config.yaml
intermediate_size: 2304
init_std_up: 0.0242
init_std_down: 0.0
warmup_steps: 200
final_lr_fraction: 0.05
train_tokens: 1033000000
Each number is 50 + 15 x the weight over its row's rms, rounded and kept within 0 to 99. Layers, rows and columns count from 0. The size before them is the row's rms in percent of the matrix's.

# layer 3 MLP up, 2304x768, rms 0.0582, rows 1265-1337, columns 672-767
108:55 35 41 40 40 39 85 51 31 57 16 46 40 32 55 38 46 41 36 60 38 49 34 72 65 71 68 73 75 51 53 42 37 65 45 61 75 56 75 49 51 69 40 60 41 53 19 67 73 37 55 58 48 65 78 34 72 34 26 82 48 52 27 30 20 54 62 58 23 52 25 51 74 61 54 30 56 60 51 63 54 21 50 18 47 14 57 39 17 44 49 43 64 50 37 57
104:48 51 54 56 65 43 39 48 29 46 50 32 67 68 30 52 52 53 27 65 69 73 57 50 48 48 57 33 47 36 74 50 55 49 55 30 57 51 36 46 56 61 17 50 53 68 50 40 37 61 46 57 55 72 44 53 37 45 22 45 72 49 41 41 31 29 45 61 36 44 56 60 45 43 37 63 56 31 41 49 57 40 62 64 44 49 58 41 27 56 54 80 38 48 56 68
088:44 55 46 19 74 48 47 48 37 24 90 55 70 51 67 78 35 59 32 55 42 50 54 64 44 40 73 32 39 38 55 47 66 33 45 43 37 50 68 51 50 49 27 46 44 55 43 48 37 61 32 47 09 29 39 46 41 56 80 58 55 45 34 65 43 46 48 53 45 26 49 73 50 53 62 61 50 46 72 51 67 42 53 36 35 41 60 41 58 62 46 70 62 22 40 43
093:68 58 38 30 46 49 68 70 54 27 60 56 39 46 42 68 50 19 34 71 53 47 46 37 54 56 41 57 48 41 39 53 27 47 35 41 43 39 65 46 72 61 58 99 44 39 24 31 49 24 69 86 42 50 35 56 35 57 45 81 33 71 47 54 49 55 70 27 40 64 48 51 42 58 39 40 59 52 45 35 50 59 38 25 54 48 57 59 57 92 80 44 65 62 69 55
078:50 77 60 16 38 34 45 55 20 53 46 41 71 73 33 60 54 58 45 77 28 40 50 32 72 22 77 49 42 30 72 29 62 46 79 54 65 70 68 76 64 48 61 59 49 21 58 48 55 39 54 31 23 50 62 32 28 63 58 67 56 41 69 48 43 50 64 38 52 54 40 45 58 00 28 60 47 61 35 46 57 42 46 40 50 52 35 63 42 14 71 47 21 48 42 39
118:86 35 40 30 75 73 43 60 91 56 33 24 58 51 42 64 34 43 64 66 73 21 22 38 16 70 45 42 46 26 34 54 40 70 48 45 69 41 33 60 51 46 73 37 29 56 39 55 48 47 19 42 53 41 62 46 43 37 55 52 74 38 49 65 60 37 34 72 44 34 39 50 59 53 51 74 57 50 59 23 37 59 62 62 51 32 34 71 59 35 51 87 42 19 41 53
096:42 45 40 62 39 26 65 58 52 51 34 75 32 62 60 38 51 69 45 63 43 30 29 60 26 62 66 45 46 49 33 51 32 52 59 53 48 53 31 43 66 46 47 25 26 63 44 57 27 38 56 44 42 58 36 52 27 31 51 50 63 53 42 35 40 59 47 53 39 00 47 69 46 49 64 41 33 39 63 58 36 47 48 45 30 57 46 36 58 55 59 59 63 56 82 79
098:47 41 33 53 45 38 64 60 41 50 45 26 64 51 27 67 56 42 40 52 67 49 52 60 52 71 22 24 48 51 59 69 61 43 53 68 36 28 53 36 71 20 57 60 35 38 66 58 35 51 35 79 44 65 76 78 26 52 81 35 50 38 56 38 62 50 65 41 00 99 08 70 74 53 52 64 64 49 26 43 20 36 48 26 43 43 34 38 58 54 20 25 32 55 52 60
100:42 43 73 55 32 51 50 09 66 47 62 06 45 83 53 71 46 46 59 54 56 47 71 39 58 22 42 42 58 56 89 32 60 30 69 66 60 66 46 50 52 39 38 47 21 61 56 68 41 32 55 65 34 73 61 68 73 37 36 70 54 46 49 54 62 59 52 63 65 42 44 63 57 45 48 38 23 76 27 22 49 49 47 61 43 71 52 65 44 54 34 35 41 49 51 43
079:69 52 44 70 42 59 72 55 63 51 36 57 33 57 74 36 36 67 63 60 41 80 59 39 38 35 66 38 51 64 75 63 60 64 50 67 47 58 56 42 51 52 27 41 53 52 43 58 68 66 62 84 53 70 41 63 57 70 27 44 56 39 52 32 68 57 45 55 63 44 59 41 42 51 52 44 29 28 41 47 45 43 46 56 41 38 42 56 41 57 53 50 27 47 53 44
072:74 39 37 67 85 37 66 48 87 60 56 47 47 21 45 52 36 34 85 63 65 36 46 43 65 27 47 60 54 72 21 70 61 66 53 79 57 35 67 61 45 46 63 28 51 48 46 32 48 44 47 60 58 46 61 61 23 49 40 37 44 59 48 52 55 43 60 59 64 53 53 78 47 27 62 52 72 64 31 40 78 34 65 73 56 59 50 39 45 55 38 23 12 51 31 42
100:42 49 52 73 43 57 45 73 23 46 67 43 45 56 31 40 36 39 63 40 42 42 50 42 51 40 49 71 13 74 63 29 82 49 38 44 40 34 51 45 37 48 29 40 63 60 64 69 59 60 38 73 32 42 65 32 39 66 63 61 59 30 42 37 26 65 36 72 37 15 90 14 66 46 69 61 57 34 47 25 35 48 81 64 76 54 49 95 46 45 50 38 53 38 43 68
097:64 59 56 35 34 83 40 61 47 57 53 49 48 49 45 43 46 36 57 55 61 69 48 33 43 33 41 59 46 63 47 32 51 51 62 51 23 67 49 57 48 53 02 41 51 56 52 66 49 43 36 51 66 34 69 45 47 45 24 58 46 15 65 62 62 44 28 49 60 49 45 49 57 31 31 45 21 45 44 20 49 55 47 34 67 58 83 62 51 43 60 57 52 16 41 42
095:40 56 40 46 25 59 57 68 37 44 60 36 50 31 57 58 46 71 30 37 30 73 60 54 47 74 44 58 68 65 61 41 49 55 43 51 49 59 49 66 57 39 43 60 40 52 54 07 54 52 41 33 62 39 57 42 62 68 53 60 36 49 58 44 56 62 37 47 22 68 60 54 47 42 48 66 44 60 42 56 57 28 27 40 58 44 37 41 45 42 40 43 74 46 82 55
100:59 56 49 46 22 49 52 51 22 36 34 81 64 52 70 47 64 34 48 52 63 32 50 76 54 53 60 39 53 68 44 50 49 57 22 36 43 19 42 72 28 36 62 66 68 49 40 45 46 40 45 59 64 73 59 55 57 33 64 60 70 62 46 25 30 35 52 41 71 54 58 70 40 29 59 46 35 52 51 58 64 57 44 79 58 59 69 33 61 45 71 61 52 49 78 69
096:35 48 32 43 60 71 38 56 34 53 45 67 41 42 40 37 49 48 57 56 77 41 70 44 62 47 55 36 47 12 45 56 23 23 45 50 45 61 39 35 63 66 59 80 51 47 41 34 38 55 42 29 59 69 47 61 05 57 52 49 84 79 47 48 53 28 66 52 22 44 36 55 55 32 46 35 60 44 62 52 73 33 51 37 41 42 35 39 58 51 55 49 70 31 50 35
101:51 66 37 69 44 60 63 35 67 48 63 44 71 32 47 47 49 17 47 42 68 35 40 57 44 31 52 30 56 43 47 46 38 60 39 62 51 37 34 44 52 56 32 83 72 35 51 29 14 58 62 60 33 48 66 60 64 60 53 51 16 58 13 60 37 47 49 63 41 64 58 46 55 43 58 68 59 37 39 42 47 64 23 50 44 62 62 20 51 61 52 32 65 21 60 60
096:69 43 49 54 85 53 42 37 51 29 78 55 50 44 46 54 59 70 40 21 54 60 78 40 54 54 37 42 69 75 67 43 37 29 69 64 30 32 61 73 56 45 89 51 17 31 44 48 84 38 58 27 29 56 41 50 49 72 46 97 58 47 48 63 45 48 71 32 57 39 56 51 51 53 38 46 34 71 46 46 26 46 53 65 58 46 80 37 83 54 44 68 36 59 51 52
099:63 34 48 65 59 68 71 49 74 54 75 74 28 50 25 69 48 45 59 35 56 50 32 59 19 45 67 41 41 70 46 70 64 55 57 47 45 22 54 75 33 67 46 47 22 63 43 47 73 60 34 78 12 44 63 60 78 35 26 38 40 30 36 40 46 47 50 42 43 64 66 50 81 43 46 52 79 99 38 43 57 41 63 43 65 31 25 53 50 59 19 31 37 71 30 31
103:45 52 37 62 33 56 53 50 55 55 63 39 29 60 40 49 23 50 30 53 62 35 56 56 24 53 51 77 64 61 78 49 68 76 34 75 44 50 57 37 36 50 35 30 33 71 61 60 57 84 61 68 61 40 33 23 40 50 60 64 25 65 60 37 72 54 65 37 44 53 46 26 44 53 58 29 62 62 50 44 33 51 56 37 27 48 27 83 53 38 51 29 84 54 37 69
100:42 78 40 24 37 60 41 50 48 20 22 23 48 67 63 30 69 92 38 50 62 48 29 55 33 28 57 59 49 66 49 23 25 41 49 42 73 31 58 33 56 50 67 66 56 47 41 40 46 56 26 55 43 57 47 58 36 36 59 64 44 42 47 34 52 36 29 53 49 50 44 33 59 41 51 22 56 34 42 59 41 28 58 48 69 40 35 76 63 29 60 51 43 36 66 51
099:47 56 76 38 49 36 43 34 40 67 31 43 76 47 40 29 75 57 27 16 54 66 41 38 54 49 51 55 75 45 51 47 29 61 35 43 31 42 36 57 86 38 44 49 36 60 47 27 57 52 50 28 33 32 75 34 66 45 59 25 44 56 52 55 51 29 38 75 37 18 18 44 55 55 25 50 48 23 39 49 41 50 29 37 50 56 51 28 47 36 33 68 52 58 22 60
097:51 47 54 43 72 46 34 75 22 42 44 47 51 66 42 54 68 57 59 29 38 32 42 50 83 65 76 61 65 55 45 38 50 25 56 32 60 65 57 37 58 42 36 49 40 78 40 66 56 34 65 68 51 63 13 41 55 40 39 49 55 50 72 20 81 50 76 36 62 46 56 39 24 75 53 64 58 41 69 60 41 73 42 65 50 58 23 60 57 33 33 50 22 41 18 66
103:31 40 25 44 35 67 55 28 70 52 25 60 74 42 39 49 43 38 44 39 44 65 57 47 61 16 60 81 65 40 57 69 48 36 60 67 40 62 32 46 36 50 58 64 42 37 49 22 71 46 64 22 60 37 53 44 70 62 37 52 61 70 52 49 41 29 51 31 53 31 36 42 06 38 23 61 58 62 62 89 48 57 47 20 89 56 36 52 49 54 40 65 35 67 34 61
084:52 72 42 38 41 75 40 15 87 45 28 52 82 57 17 60 25 35 54 68 37 49 55 58 47 37 35 25 68 30 75 58 32 61 35 60 23 48 60 60 54 68 53 73 44 29 39 68 44 40 56 62 64 65 40 61 58 33 70 37 51 69 64 74 23 76 66 54 63 39 43 53 33 31 65 42 50 44 42 18 54 44 58 40 40 61 36 29 50 30 40 56 64 36 46 58
101:58 43 65 52 46 73 66 60 42 62 53 49 48 75 45 28 65 54 40 53 38 49 67 49 54 57 58 29 29 41 27 58 34 68 56 57 45 53 48 85 43 75 57 51 50 41 48 51 26 48 45 65 49 45 54 39 59 62 39 31 60 62 48 22 55 69 37 65 43 52 65 85 63 40 31 26 36 63 73 67 54 43 47 78 78 50 66 39 37 30 65 63 54 48 28 36
099:59 43 42 53 62 36 53 44 36 46 59 29 47 58 57 63 59 35 42 57 45 55 29 40 33 38 57 31 80 35 44 44 29 52 52 54 62 52 39 58 41 77 63 53 44 43 26 49 54 63 32 26 32 84 53 40 74 56 39 54 47 07 56 42 40 60 48 29 53 79 55 44 61 26 59 67 49 52 33 34 43 46 52 46 32 25 45 36 42 37 53 41 42 55 39 52
090:71 63 33 48 27 36 13 45 52 40 35 53 35 49 79 58 61 57 56 37 53 39 52 64 54 46 36 54 38 66 33 33 71 76 73 44 61 30 43 43 09 55 41 50 57 45 52 69 43 69 28 57 30 62 57 37 65 63 24 59 51 42 68 35 69 62 56 60 24 45 35 57 31 66 46 49 59 19 36 25 34 30 48 37 56 49 62 63 42 36 26 49 42 37 54 43
089:50 37 55 37 72 69 36 43 54 59 51 30 40 62 58 53 40 39 51 64 65 19 61 75 74 67 68 75 61 14 46 43 25 63 20 67 63 39 60 68 63 40 37 55 65 49 58 75 62 57 38 47 57 57 45 19 55 62 43 32 67 56 90 44 60 71 14 31 57 32 53 30 48 46 76 59 67 61 75 41 66 54 74 52 52 52 21 40 35 41 30 60 58 73 55 44
104:28 65 72 30 38 39 53 42 66 55 34 64 24 35 53 45 41 35 57 53 64 46 57 36 53 58 33 61 33 55 61 46 64 57 66 63 21 51 49 25 59 52 31 60 42 62 39 49 55 43 54 16 22 49 44 70 27 84 46 72 42 68 59 69 46 47 39 68 42 38 51 61 53 43 56 43 50 67 75 07 34 62 42 36 61 42 70 48 39 58 54 53 49 50 40 43
098:41 33 22 51 61 32 34 59 79 50 48 53 62 30 49 34 36 62 44 41 63 44 72 44 40 24 46 61 09 57 33 75 19 59 54 52 80 59 37 64 35 56 61 67 54 40 71 53 27 49 11 43 61 64 56 70 55 30 64 43 28 34 22 56 47 41 32 23 76 58 30 53 46 55 41 57 46 20 62 34 60 54 38 58 52 60 63 24 52 74 69 40 47 67 44 57
097:51 65 60 41 41 71 68 71 54 40 25 43 68 43 50 59 59 44 51 40 57 71 37 55 62 42 52 49 33 49 37 35 40 54 22 45 45 28 65 21 47 51 51 64 62 32 48 54 91 47 49 67 64 56 62 76 44 71 58 60 62 52 62 59 56 47 52 46 39 61 44 42 58 30 45 78 21 00 59 44 59 38 58 53 44 40 52 41 38 52 60 64 44 62 46 14
093:61 58 63 59 46 90 29 32 46 54 47 33 47 38 69 06 31 59 43 52 47 46 35 50 65 70 48 53 43 27 38 57 76 43 30 64 51 68 62 91 38 23 58 57 29 63 61 62 67 60 41 64 55 71 34 67 44 59 56 59 29 61 35 40 51 60 43 67 65 35 66 20 59 65 46 59 36 32 56 61 44 46 56 37 45 22 53 51 43 37 67 34 43 55 21 66
094:75 42 47 24 57 36 57 76 45 68 49 40 65 50 32 58 41 18 51 59 47 47 37 54 40 39 63 30 51 59 55 34 19 57 53 80 70 54 66 45 50 72 58 50 75 58 42 23 23 56 58 53 52 69 41 57 63 36 50 41 37 40 47 61 83 34 61 49 51 58 53 61 65 29 28 44 51 44 49 56 29 62 48 69 34 58 52 91 37 34 16 55 36 50 41 51
097:62 65 66 57 35 56 61 63 66 53 76 53 62 62 62 51 53 66 45 40 58 27 62 48 81 49 73 53 44 41 69 43 51 35 43 41 48 49 44 56 77 20 62 41 42 33 47 46 06 46 80 34 67 70 25 45 21 50 46 60 58 83 54 52 25 28 47 59 67 61 59 44 61 43 71 53 37 52 81 49 70 60 35 68 22 47 47 51 50 34 35 97 24 71 28 58
103:66 40 48 45 62 65 55 45 51 27 47 45 69 40 75 76 77 55 37 66 44 46 35 29 58 38 45 46 47 43 39 21 37 35 45 71 33 22 30 42 40 74 54 54 36 31 58 65 58 35 56 56 54 41 59 44 63 66 72 90 40 24 42 22 49 55 50 56 59 24 29 50 19 87 44 37 33 22 26 36 38 17 45 53 55 50 37 28 46 62 33 23 70 63 68 40
111:68 61 53 31 71 52 44 68 30 43 56 41 66 23 75 33 52 33 55 43 71 37 58 33 68 34 56 55 50 33 26 45 65 43 63 62 63 45 47 09 56 62 53 48 57 45 41 58 58 73 45 24 65 49 27 64 63 45 31 60 69 64 69 38 70 75 19 33 14 54 27 74 68 54 68 34 46 36 52 76 49 50 64 71 73 58 39 43 69 72 54 44 49 48 74 55
107:40 38 55 74 26 54 54 26 54 33 31 57 74 65 36 58 18 44 68 42 30 24 51 48 55 54 68 23 50 46 58 53 28 76 51 39 40 40 66 47 61 48 60 40 52 84 34 55 43 24 49 33 67 58 51 76 68 70 32 54 47 56 14 61 53 62 57 59 30 38 61 56 82 43 50 48 48 35 20 75 69 73 57 43 43 40 42 34 60 57 33 56 38 26 32 31
090:67 60 72 68 22 49 30 41 39 53 59 55 40 48 41 97 94 56 72 42 50 37 21 62 46 37 54 25 23 70 55 59 35 33 66 21 45 20 40 59 26 56 56 34 56 35 26 48 52 39 55 63 27 37 41 35 49 57 70 46 43 55 55 47 64 42 58 73 41 50 28 73 75 46 27 79 48 16 47 47 42 51 47 15 24 60 23 26 60 57 53 36 38 64 41 62
094:68 21 54 62 62 37 20 52 55 29 33 38 52 38 32 33 55 48 52 43 55 51 38 14 43 36 47 44 39 50 52 95 37 47 55 71 44 19 45 52 46 25 61 50 48 28 64 39 72 50 62 42 60 66 16 54 50 51 77 49 36 62 64 19 61 39 47 54 40 44 32 29 40 51 68 32 65 43 26 50 58 38 63 40 58 63 45 61 48 56 39 54 31 20 65 80
084:31 52 49 42 65 51 49 16 28 50 54 39 67 44 32 53 61 45 51 58 58 74 62 36 45 51 54 47 37 30 59 80 60 72 26 30 58 58 56 62 50 66 54 48 50 50 73 49 53 26 20 39 33 98 41 58 44 58 54 61 82 61 50 34 57 57 50 51 51 26 37 43 45 56 48 84 67 44 50 65 45 37 59 51 55 42 47 23 44 10 43 80 42 67 71 58
092:52 72 20 59 44 71 42 51 54 61 59 41 69 47 88 23 73 46 40 69 54 63 55 49 66 68 50 34 55 30 30 38 60 20 12 42 49 64 25 55 41 39 25 69 72 73 35 73 33 53 55 74 57 79 59 63 48 61 48 46 20 34 48 08 46 58 29 28 28 40 33 23 68 50 60 67 79 31 15 58 51 44 53 42 34 57 38 31 28 50 38 74 33 62 78 65
103:54 32 79 60 76 67 25 26 76 45 52 42 66 62 49 45 90 61 24 44 46 48 38 66 71 54 46 43 42 48 57 38 30 31 80 44 54 27 43 61 56 58 50 58 28 51 40 84 20 20 45 46 50 48 65 48 30 47 56 74 72 67 47 50 40 48 59 42 51 36 35 47 47 51 78 43 60 34 76 64 48 49 42 44 39 55 53 57 43 57 43 59 50 48 78 73
103:51 56 57 62 56 32 49 56 30 74 58 53 72 40 56 55 44 53 55 59 60 58 55 69 32 49 51 34 42 52 64 63 37 55 50 43 59 53 70 58 48 62 47 44 56 46 50 29 23 41 59 41 57 39 47 56 65 51 42 52 68 36 28 44 73 48 52 49 44 45 33 24 37 30 52 75 72 51 44 53 71 81 63 44 30 36 32 47 58 61 56 62 46 45 48 39
105:61 59 37 49 76 19 00 81 67 36 53 68 56 32 38 44 54 72 57 48 59 67 41 41 52 35 43 47 52 56 45 36 43 51 74 51 87 54 41 66 28 63 62 63 44 85 41 54 70 52 29 24 41 63 49 56 70 63 53 47 67 34 62 64 72 54 60 57 30 48 63 58 44 54 53 54 43 54 18 50 36 53 57 54 68 52 64 53 64 45 16 36 39 54 57 57
098:51 71 63 45 52 60 58 61 38 21 69 56 56 28 50 37 57 52 67 57 45 58 62 56 80 61 55 53 49 53 50 43 49 39 60 52 14 62 40 53 34 42 25 44 48 62 54 42 39 51 49 39 65 32 74 54 35 51 52 73 33 54 26 24 65 54 53 33 55 31 37 54 40 51 47 55 74 48 83 43 73 44 56 60 44 48 37 48 74 58 66 32 48 60 58 51
109:68 42 56 44 51 48 39 42 45 42 67 37 71 40 40 56 47 55 59 47 66 65 41 84 53 65 46 50 45 44 73 64 20 51 56 32 63 39 52 47 43 29 41 47 33 34 58 67 35 43 38 34 48 50 40 46 59 49 60 13 48 74 22 58 67 49 67 31 41 68 47 51 55 43 38 57 55 67 34 73 78 42 66 27 34 12 64 46 59 60 25 33 56 99 47 49
106:42 50 38 40 64 54 22 57 52 62 58 73 65 30 44 34 44 49 36 58 69 44 44 61 43 39 61 62 37 64 54 47 55 61 29 47 55 62 43 48 50 59 23 48 53 52 38 77 40 71 28 62 52 61 63 44 50 55 57 58 34 62 84 65 33 77 40 32 42 19 61 50 52 38 45 69 54 66 45 39 82 29 31 48 23 41 41 79 48 44 08 56 60 62 48 57
099:53 38 59 76 61 64 59 28 66 45 60 38 68 44 35 30 45 50 47 41 56 25 55 56 48 51 46 33 49 63 52 17 69 37 31 42 38 53 46 64 53 34 46 41 22 43 54 60 45 36 41 67 47 25 54 50 25 58 52 44 38 51 18 63 64 54 41 64 63 48 53 45 63 63 69 73 35 49 54 69 50 74 81 60 51 43 46 77 54 32 48 71 57 59 48 72
087:52 57 55 52 52 78 50 37 51 56 32 71 58 54 56 76 34 76 49 53 37 68 65 58 76 45 65 62 55 58 86 51 56 45 44 59 55 63 64 45 49 61 51 40 64 31 42 47 38 49 40 30 65 32 47 68 58 53 39 69 55 84 61 71 37 51 34 34 56 48 46 52 61 38 55 51 41 53 48 47 40 37 77 36 21 50 51 43 46 66 43 26 54 52 41 52
118:54 40 48 63 41 62 48 32 59 23 68 46 10 41 49 70 50 42 54 61 50 26 56 54 38 68 40 55 57 34 48 35 23 46 46 52 59 57 72 31 43 34 63 36 06 51 47 40 66 45 59 71 72 38 43 19 66 71 54 29 35 62 92 45 65 51 43 49 54 54 44 55 53 28 42 56 55 63 43 48 55 37 57 23 30 44 59 67 56 85 39 56 45 31 48 63
089:58 71 51 73 29 79 73 55 54 53 47 33 35 52 51 34 48 42 52 46 55 26 51 30 56 55 42 53 46 36 48 55 58 89 67 73 23 62 65 45 29 70 55 73 68 60 37 14 65 33 64 66 46 40 63 66 54 44 30 59 47 46 47 33 53 42 34 46 78 48 32 89 56 43 49 55 36 37 54 61 51 74 59 42 51 63 46 52 28 40 43 41 56 47 47 73
095:32 49 39 55 58 26 45 46 77 46 36 58 63 52 81 53 74 54 60 64 57 73 40 56 54 47 72 29 56 67 56 54 91 34 32 53 47 68 57 59 52 35 62 51 56 54 59 53 57 64 68 52 60 30 49 63 21 62 58 59 71 62 48 49 51 67 20 49 50 59 34 53 39 30 66 53 66 63 65 86 33 83 66 65 54 48 42 54 28 35 53 48 57 20 53 48
094:53 55 39 60 38 49 49 31 59 80 49 43 57 51 53 51 36 47 65 41 67 47 33 56 58 42 41 44 52 17 58 53 84 49 40 42 63 66 22 73 33 17 72 62 60 66 53 53 64 58 59 44 45 26 88 59 28 58 68 32 52 42 65 44 38 35 72 45 59 46 63 44 31 65 50 65 50 48 48 46 61 35 52 53 59 54 60 52 65 37 54 64 71 57 46 28
098:62 44 77 52 44 55 32 67 47 47 68 22 65 36 61 48 52 66 43 34 57 81 65 52 55 49 61 26 56 50 23 42 68 61 25 49 63 50 62 39 43 42 33 57 66 55 65 52 59 63 24 59 59 73 50 56 38 59 53 24 27 68 43 77 72 52 28 68 45 61 64 71 56 42 60 54 67 65 39 68 73 33 58 47 62 34 43 47 50 42 68 20 37 49 43 57
103:54 72 51 27 64 47 41 51 35 38 26 52 43 64 42 53 49 64 55 20 43 53 54 37 69 10 31 42 78 61 58 48 13 36 96 77 76 57 71 62 68 58 49 47 64 52 54 51 43 36 51 49 70 39 46 45 46 46 54 69 54 50 40 71 51 50 31 44 47 67 52 54 43 43 50 59 18 32 46 65 40 23 29 70 70 61 45 16 40 59 67 45 76 37 53 44
095:31 68 43 79 30 68 33 26 62 31 36 43 98 39 52 38 68 24 27 53 54 59 51 65 60 66 48 43 68 35 53 36 15 44 28 41 38 52 55 44 90 61 45 36 88 39 26 38 57 37 36 13 66 18 21 54 64 65 49 13 40 47 55 37 34 68 79 33 43 43 40 39 44 36 52 34 64 53 60 52 46 34 52 36 55 69 55 50 36 46 91 37 51 25 55 57
096:74 58 35 31 26 48 39 75 57 61 28 75 58 41 37 56 33 50 55 27 69 52 28 61 72 63 47 45 53 46 58 69 47 64 67 28 45 36 39 42 53 56 23 67 71 28 45 44 46 57 54 61 60 58 55 54 68 62 51 47 33 37 56 19 24 45 58 75 40 35 07 74 60 63 45 65 67 65 35 60 58 73 69 45 35 63 50 72 25 46 45 41 41 75 38 40
105:38 50 53 62 47 45 50 39 60 69 65 33 58 62 76 50 24 76 32 34 34 58 48 25 59 47 46 42 40 54 58 63 58 59 54 55 52 58 29 38 53 53 33 49 43 79 43 27 60 30 19 49 52 34 68 42 70 35 44 49 63 74 60 60 47 56 61 41 67 34 33 69 41 54 76 53 52 56 41 26 49 20 52 09 37 36 60 71 41 40 36 65 64 38 72 35
100:34 73 24 46 93 52 41 20 64 46 78 59 64 24 68 45 63 33 42 59 39 38 57 43 40 51 50 26 55 51 60 73 45 60 27 60 58 51 26 20 18 50 81 48 12 62 48 52 78 70 57 82 47 47 45 54 42 28 12 46 25 43 49 25 48 46 56 51 51 63 74 28 35 71 48 35 28 53 35 19 46 46 61 50 34 31 53 34 56 58 47 50 30 50 50 45
118:57 47 39 55 53 85 69 53 57 49 67 45 56 44 30 73 44 54 43 32 57 25 53 55 56 42 84 56 54 38 41 53 72 62 75 44 29 25 46 30 57 55 24 19 31 60 55 54 71 36 43 59 56 48 41 41 54 53 54 79 48 44 49 57 38 26 77 50 37 52 36 49 54 33 35 49 45 31 41 40 42 46 81 50 20 56 55 53 48 30 16 40 64 57 39 73
082:34 50 50 72 48 82 55 39 52 65 48 55 46 53 16 32 52 58 54 52 64 84 63 77 44 58 37 53 46 47 46 36 46 71 79 46 34 62 22 58 50 33 29 69 59 59 63 72 30 37 42 47 52 44 54 51 53 61 49 52 43 43 56 61 39 30 37 39 20 45 36 43 44 42 17 40 42 48 52 38 59 51 22 24 53 28 65 51 34 56 16 31 43 58 56 75
096:44 52 53 24 39 48 60 53 49 48 53 67 59 49 45 49 53 47 13 41 50 39 39 42 23 30 66 67 59 37 41 34 35 40 52 60 47 47 59 44 06 80 34 49 44 41 46 74 61 27 48 33 68 40 58 60 42 65 54 58 49 42 49 76 27 26 59 29 73 47 28 55 52 52 53 57 45 57 39 61 25 06 28 40 54 56 42 43 50 62 45 63 41 53 79 42
086:35 27 28 78 66 62 64 41 38 30 47 71 40 35 21 44 49 50 61 71 36 51 65 43 93 50 50 33 44 40 26 39 08 20 41 53 40 71 54 50 37 69 32 58 52 44 58 58 43 42 32 65 81 62 24 20 56 46 65 57 71 57 22 49 24 53 31 31 45 45 66 62 35 50 71 49 47 48 47 72 62 74 50 67 70 37 99 59 70 62 50 57 39 47 45 16
107:39 42 59 31 44 37 38 46 52 23 24 66 57 59 62 48 45 71 65 57 71 59 58 33 25 39 52 47 27 46 46 42 29 31 66 41 67 05 62 32 36 60 48 77 32 49 44 63 44 57 39 56 32 74 50 52 44 82 46 42 41 47 51 54 41 54 46 29 61 48 51 49 68 72 40 40 33 53 53 80 75 37 78 79 68 46 52 53 55 22 13 30 47 63 54 40
105:44 59 32 38 49 49 32 56 47 45 55 49 54 55 20 41 45 55 68 36 37 38 57 25 54 77 58 38 52 55 57 76 31 18 70 33 44 82 63 51 49 64 29 59 46 57 46 36 52 60 53 44 50 50 40 56 65 37 32 45 53 57 39 61 37 57 27 75 04 38 30 50 51 49 53 46 33 37 44 59 43 60 49 48 56 40 66 25 50 71 46 44 37 57 49 69
107:21 37 30 26 54 51 55 63 54 46 48 54 37 64 59 66 56 61 34 61 61 68 70 65 68 43 63 40 63 53 46 11 57 46 58 48 49 76 48 61 41 47 61 23 57 41 33 69 51 82 42 57 25 76 59 40 31 64 51 22 45 43 62 91 60 63 52 67 54 47 59 38 35 71 61 45 35 48 58 35 40 61 52 29 55 65 35 58 77 50 82 57 43 29 54 78
097:24 46 59 44 47 41 60 71 90 63 53 52 71 32 72 39 53 49 19 53 73 31 50 35 53 55 46 50 53 41 35 61 47 50 41 59 53 38 24 60 45 77 62 69 10 69 42 56 55 41 40 59 58 42 36 47 60 63 35 29 49 57 75 40 40 40 62 33 59 67 37 71 46 10 49 83 35 24 55 68 45 46 59 74 04 33 41 45 50 44 49 55 52 46 45 54
094:60 47 41 23 51 70 55 64 47 59 35 53 42 36 42 47 48 55 49 77 69 69 60 59 77 52 77 12 47 15 32 35 89 52 53 78 53 93 45 40 59 57 52 19 19 58 58 38 76 57 52 10 61 41 63 42 26 42 45 38 27 62 54 54 57 64 29 39 43 50 29 49 56 36 40 68 40 36 49 43 41 49 60 64 66 58 20 64 68 34 46 30 46 46 48 45
110:48 54 47 60 37 30 26 63 45 69 86 55 66 61 38 65 66 19 54 48 58 60 48 63 65 58 46 67 23 69 52 47 46 65 61 33 43 66 41 55 39 63 60 59 32 49 68 58 32 34 37 75 47 61 37 61 48 53 54 69 31 42 67 70 40 62 60 77 46 52 55 47 74 76 48 51 51 62 45 46 36 24 57 37 54 62 58 66 63 84 67 22 52 93 89 76
099:56 70 42 36 63 52 49 57 58 49 54 31 54 32 45 58 48 28 78 49 26 26 27 36 41 66 60 68 59 48 59 46 49 41 59 39 34 50 48 47 55 49 64 69 27 59 50 33 33 43 79 60 48 63 34 62 43 52 40 46 47 57 15 37 69 50 56 44 49 42 31 43 59 14 51 54 20 40 41 31 43 55 36 40 46 40 56 48 63 21 44 43 51 35 78 57
095:41 57 63 64 61 42 19 44 67 51 60 45 53 43 51 50 64 65 51 67 61 24 57 44 60 26 83 51 94 49 51 45 39 65 50 36 55 23 58 52 42 43 55 66 61 45 76 75 36 47 56 64 68 74 48 43 60 58 48 45 24 65 68 58 71 69 38 38 60 75 48 50 65 63 50 64 55 45 70 27 66 54 21 50 58 59 54 75 42 37 28 47 25 77 56 53
112:44 27 60 63 10 66 54 28 64 32 35 51 26 61 52 83 35 36 46 56 47 59 45 54 41 44 54 49 57 54 42 37 59 48 76 47 38 53 60 40 46 54 41 29 44 20 12 58 39 30 63 44 38 71 39 59 52 62 52 60 59 47 37 56 21 40 57 42 31 24 41 68 40 26 40 28 60 32 59 70 56 44 62 57 58 46 28 51 48 51 56 56 60 29 43 29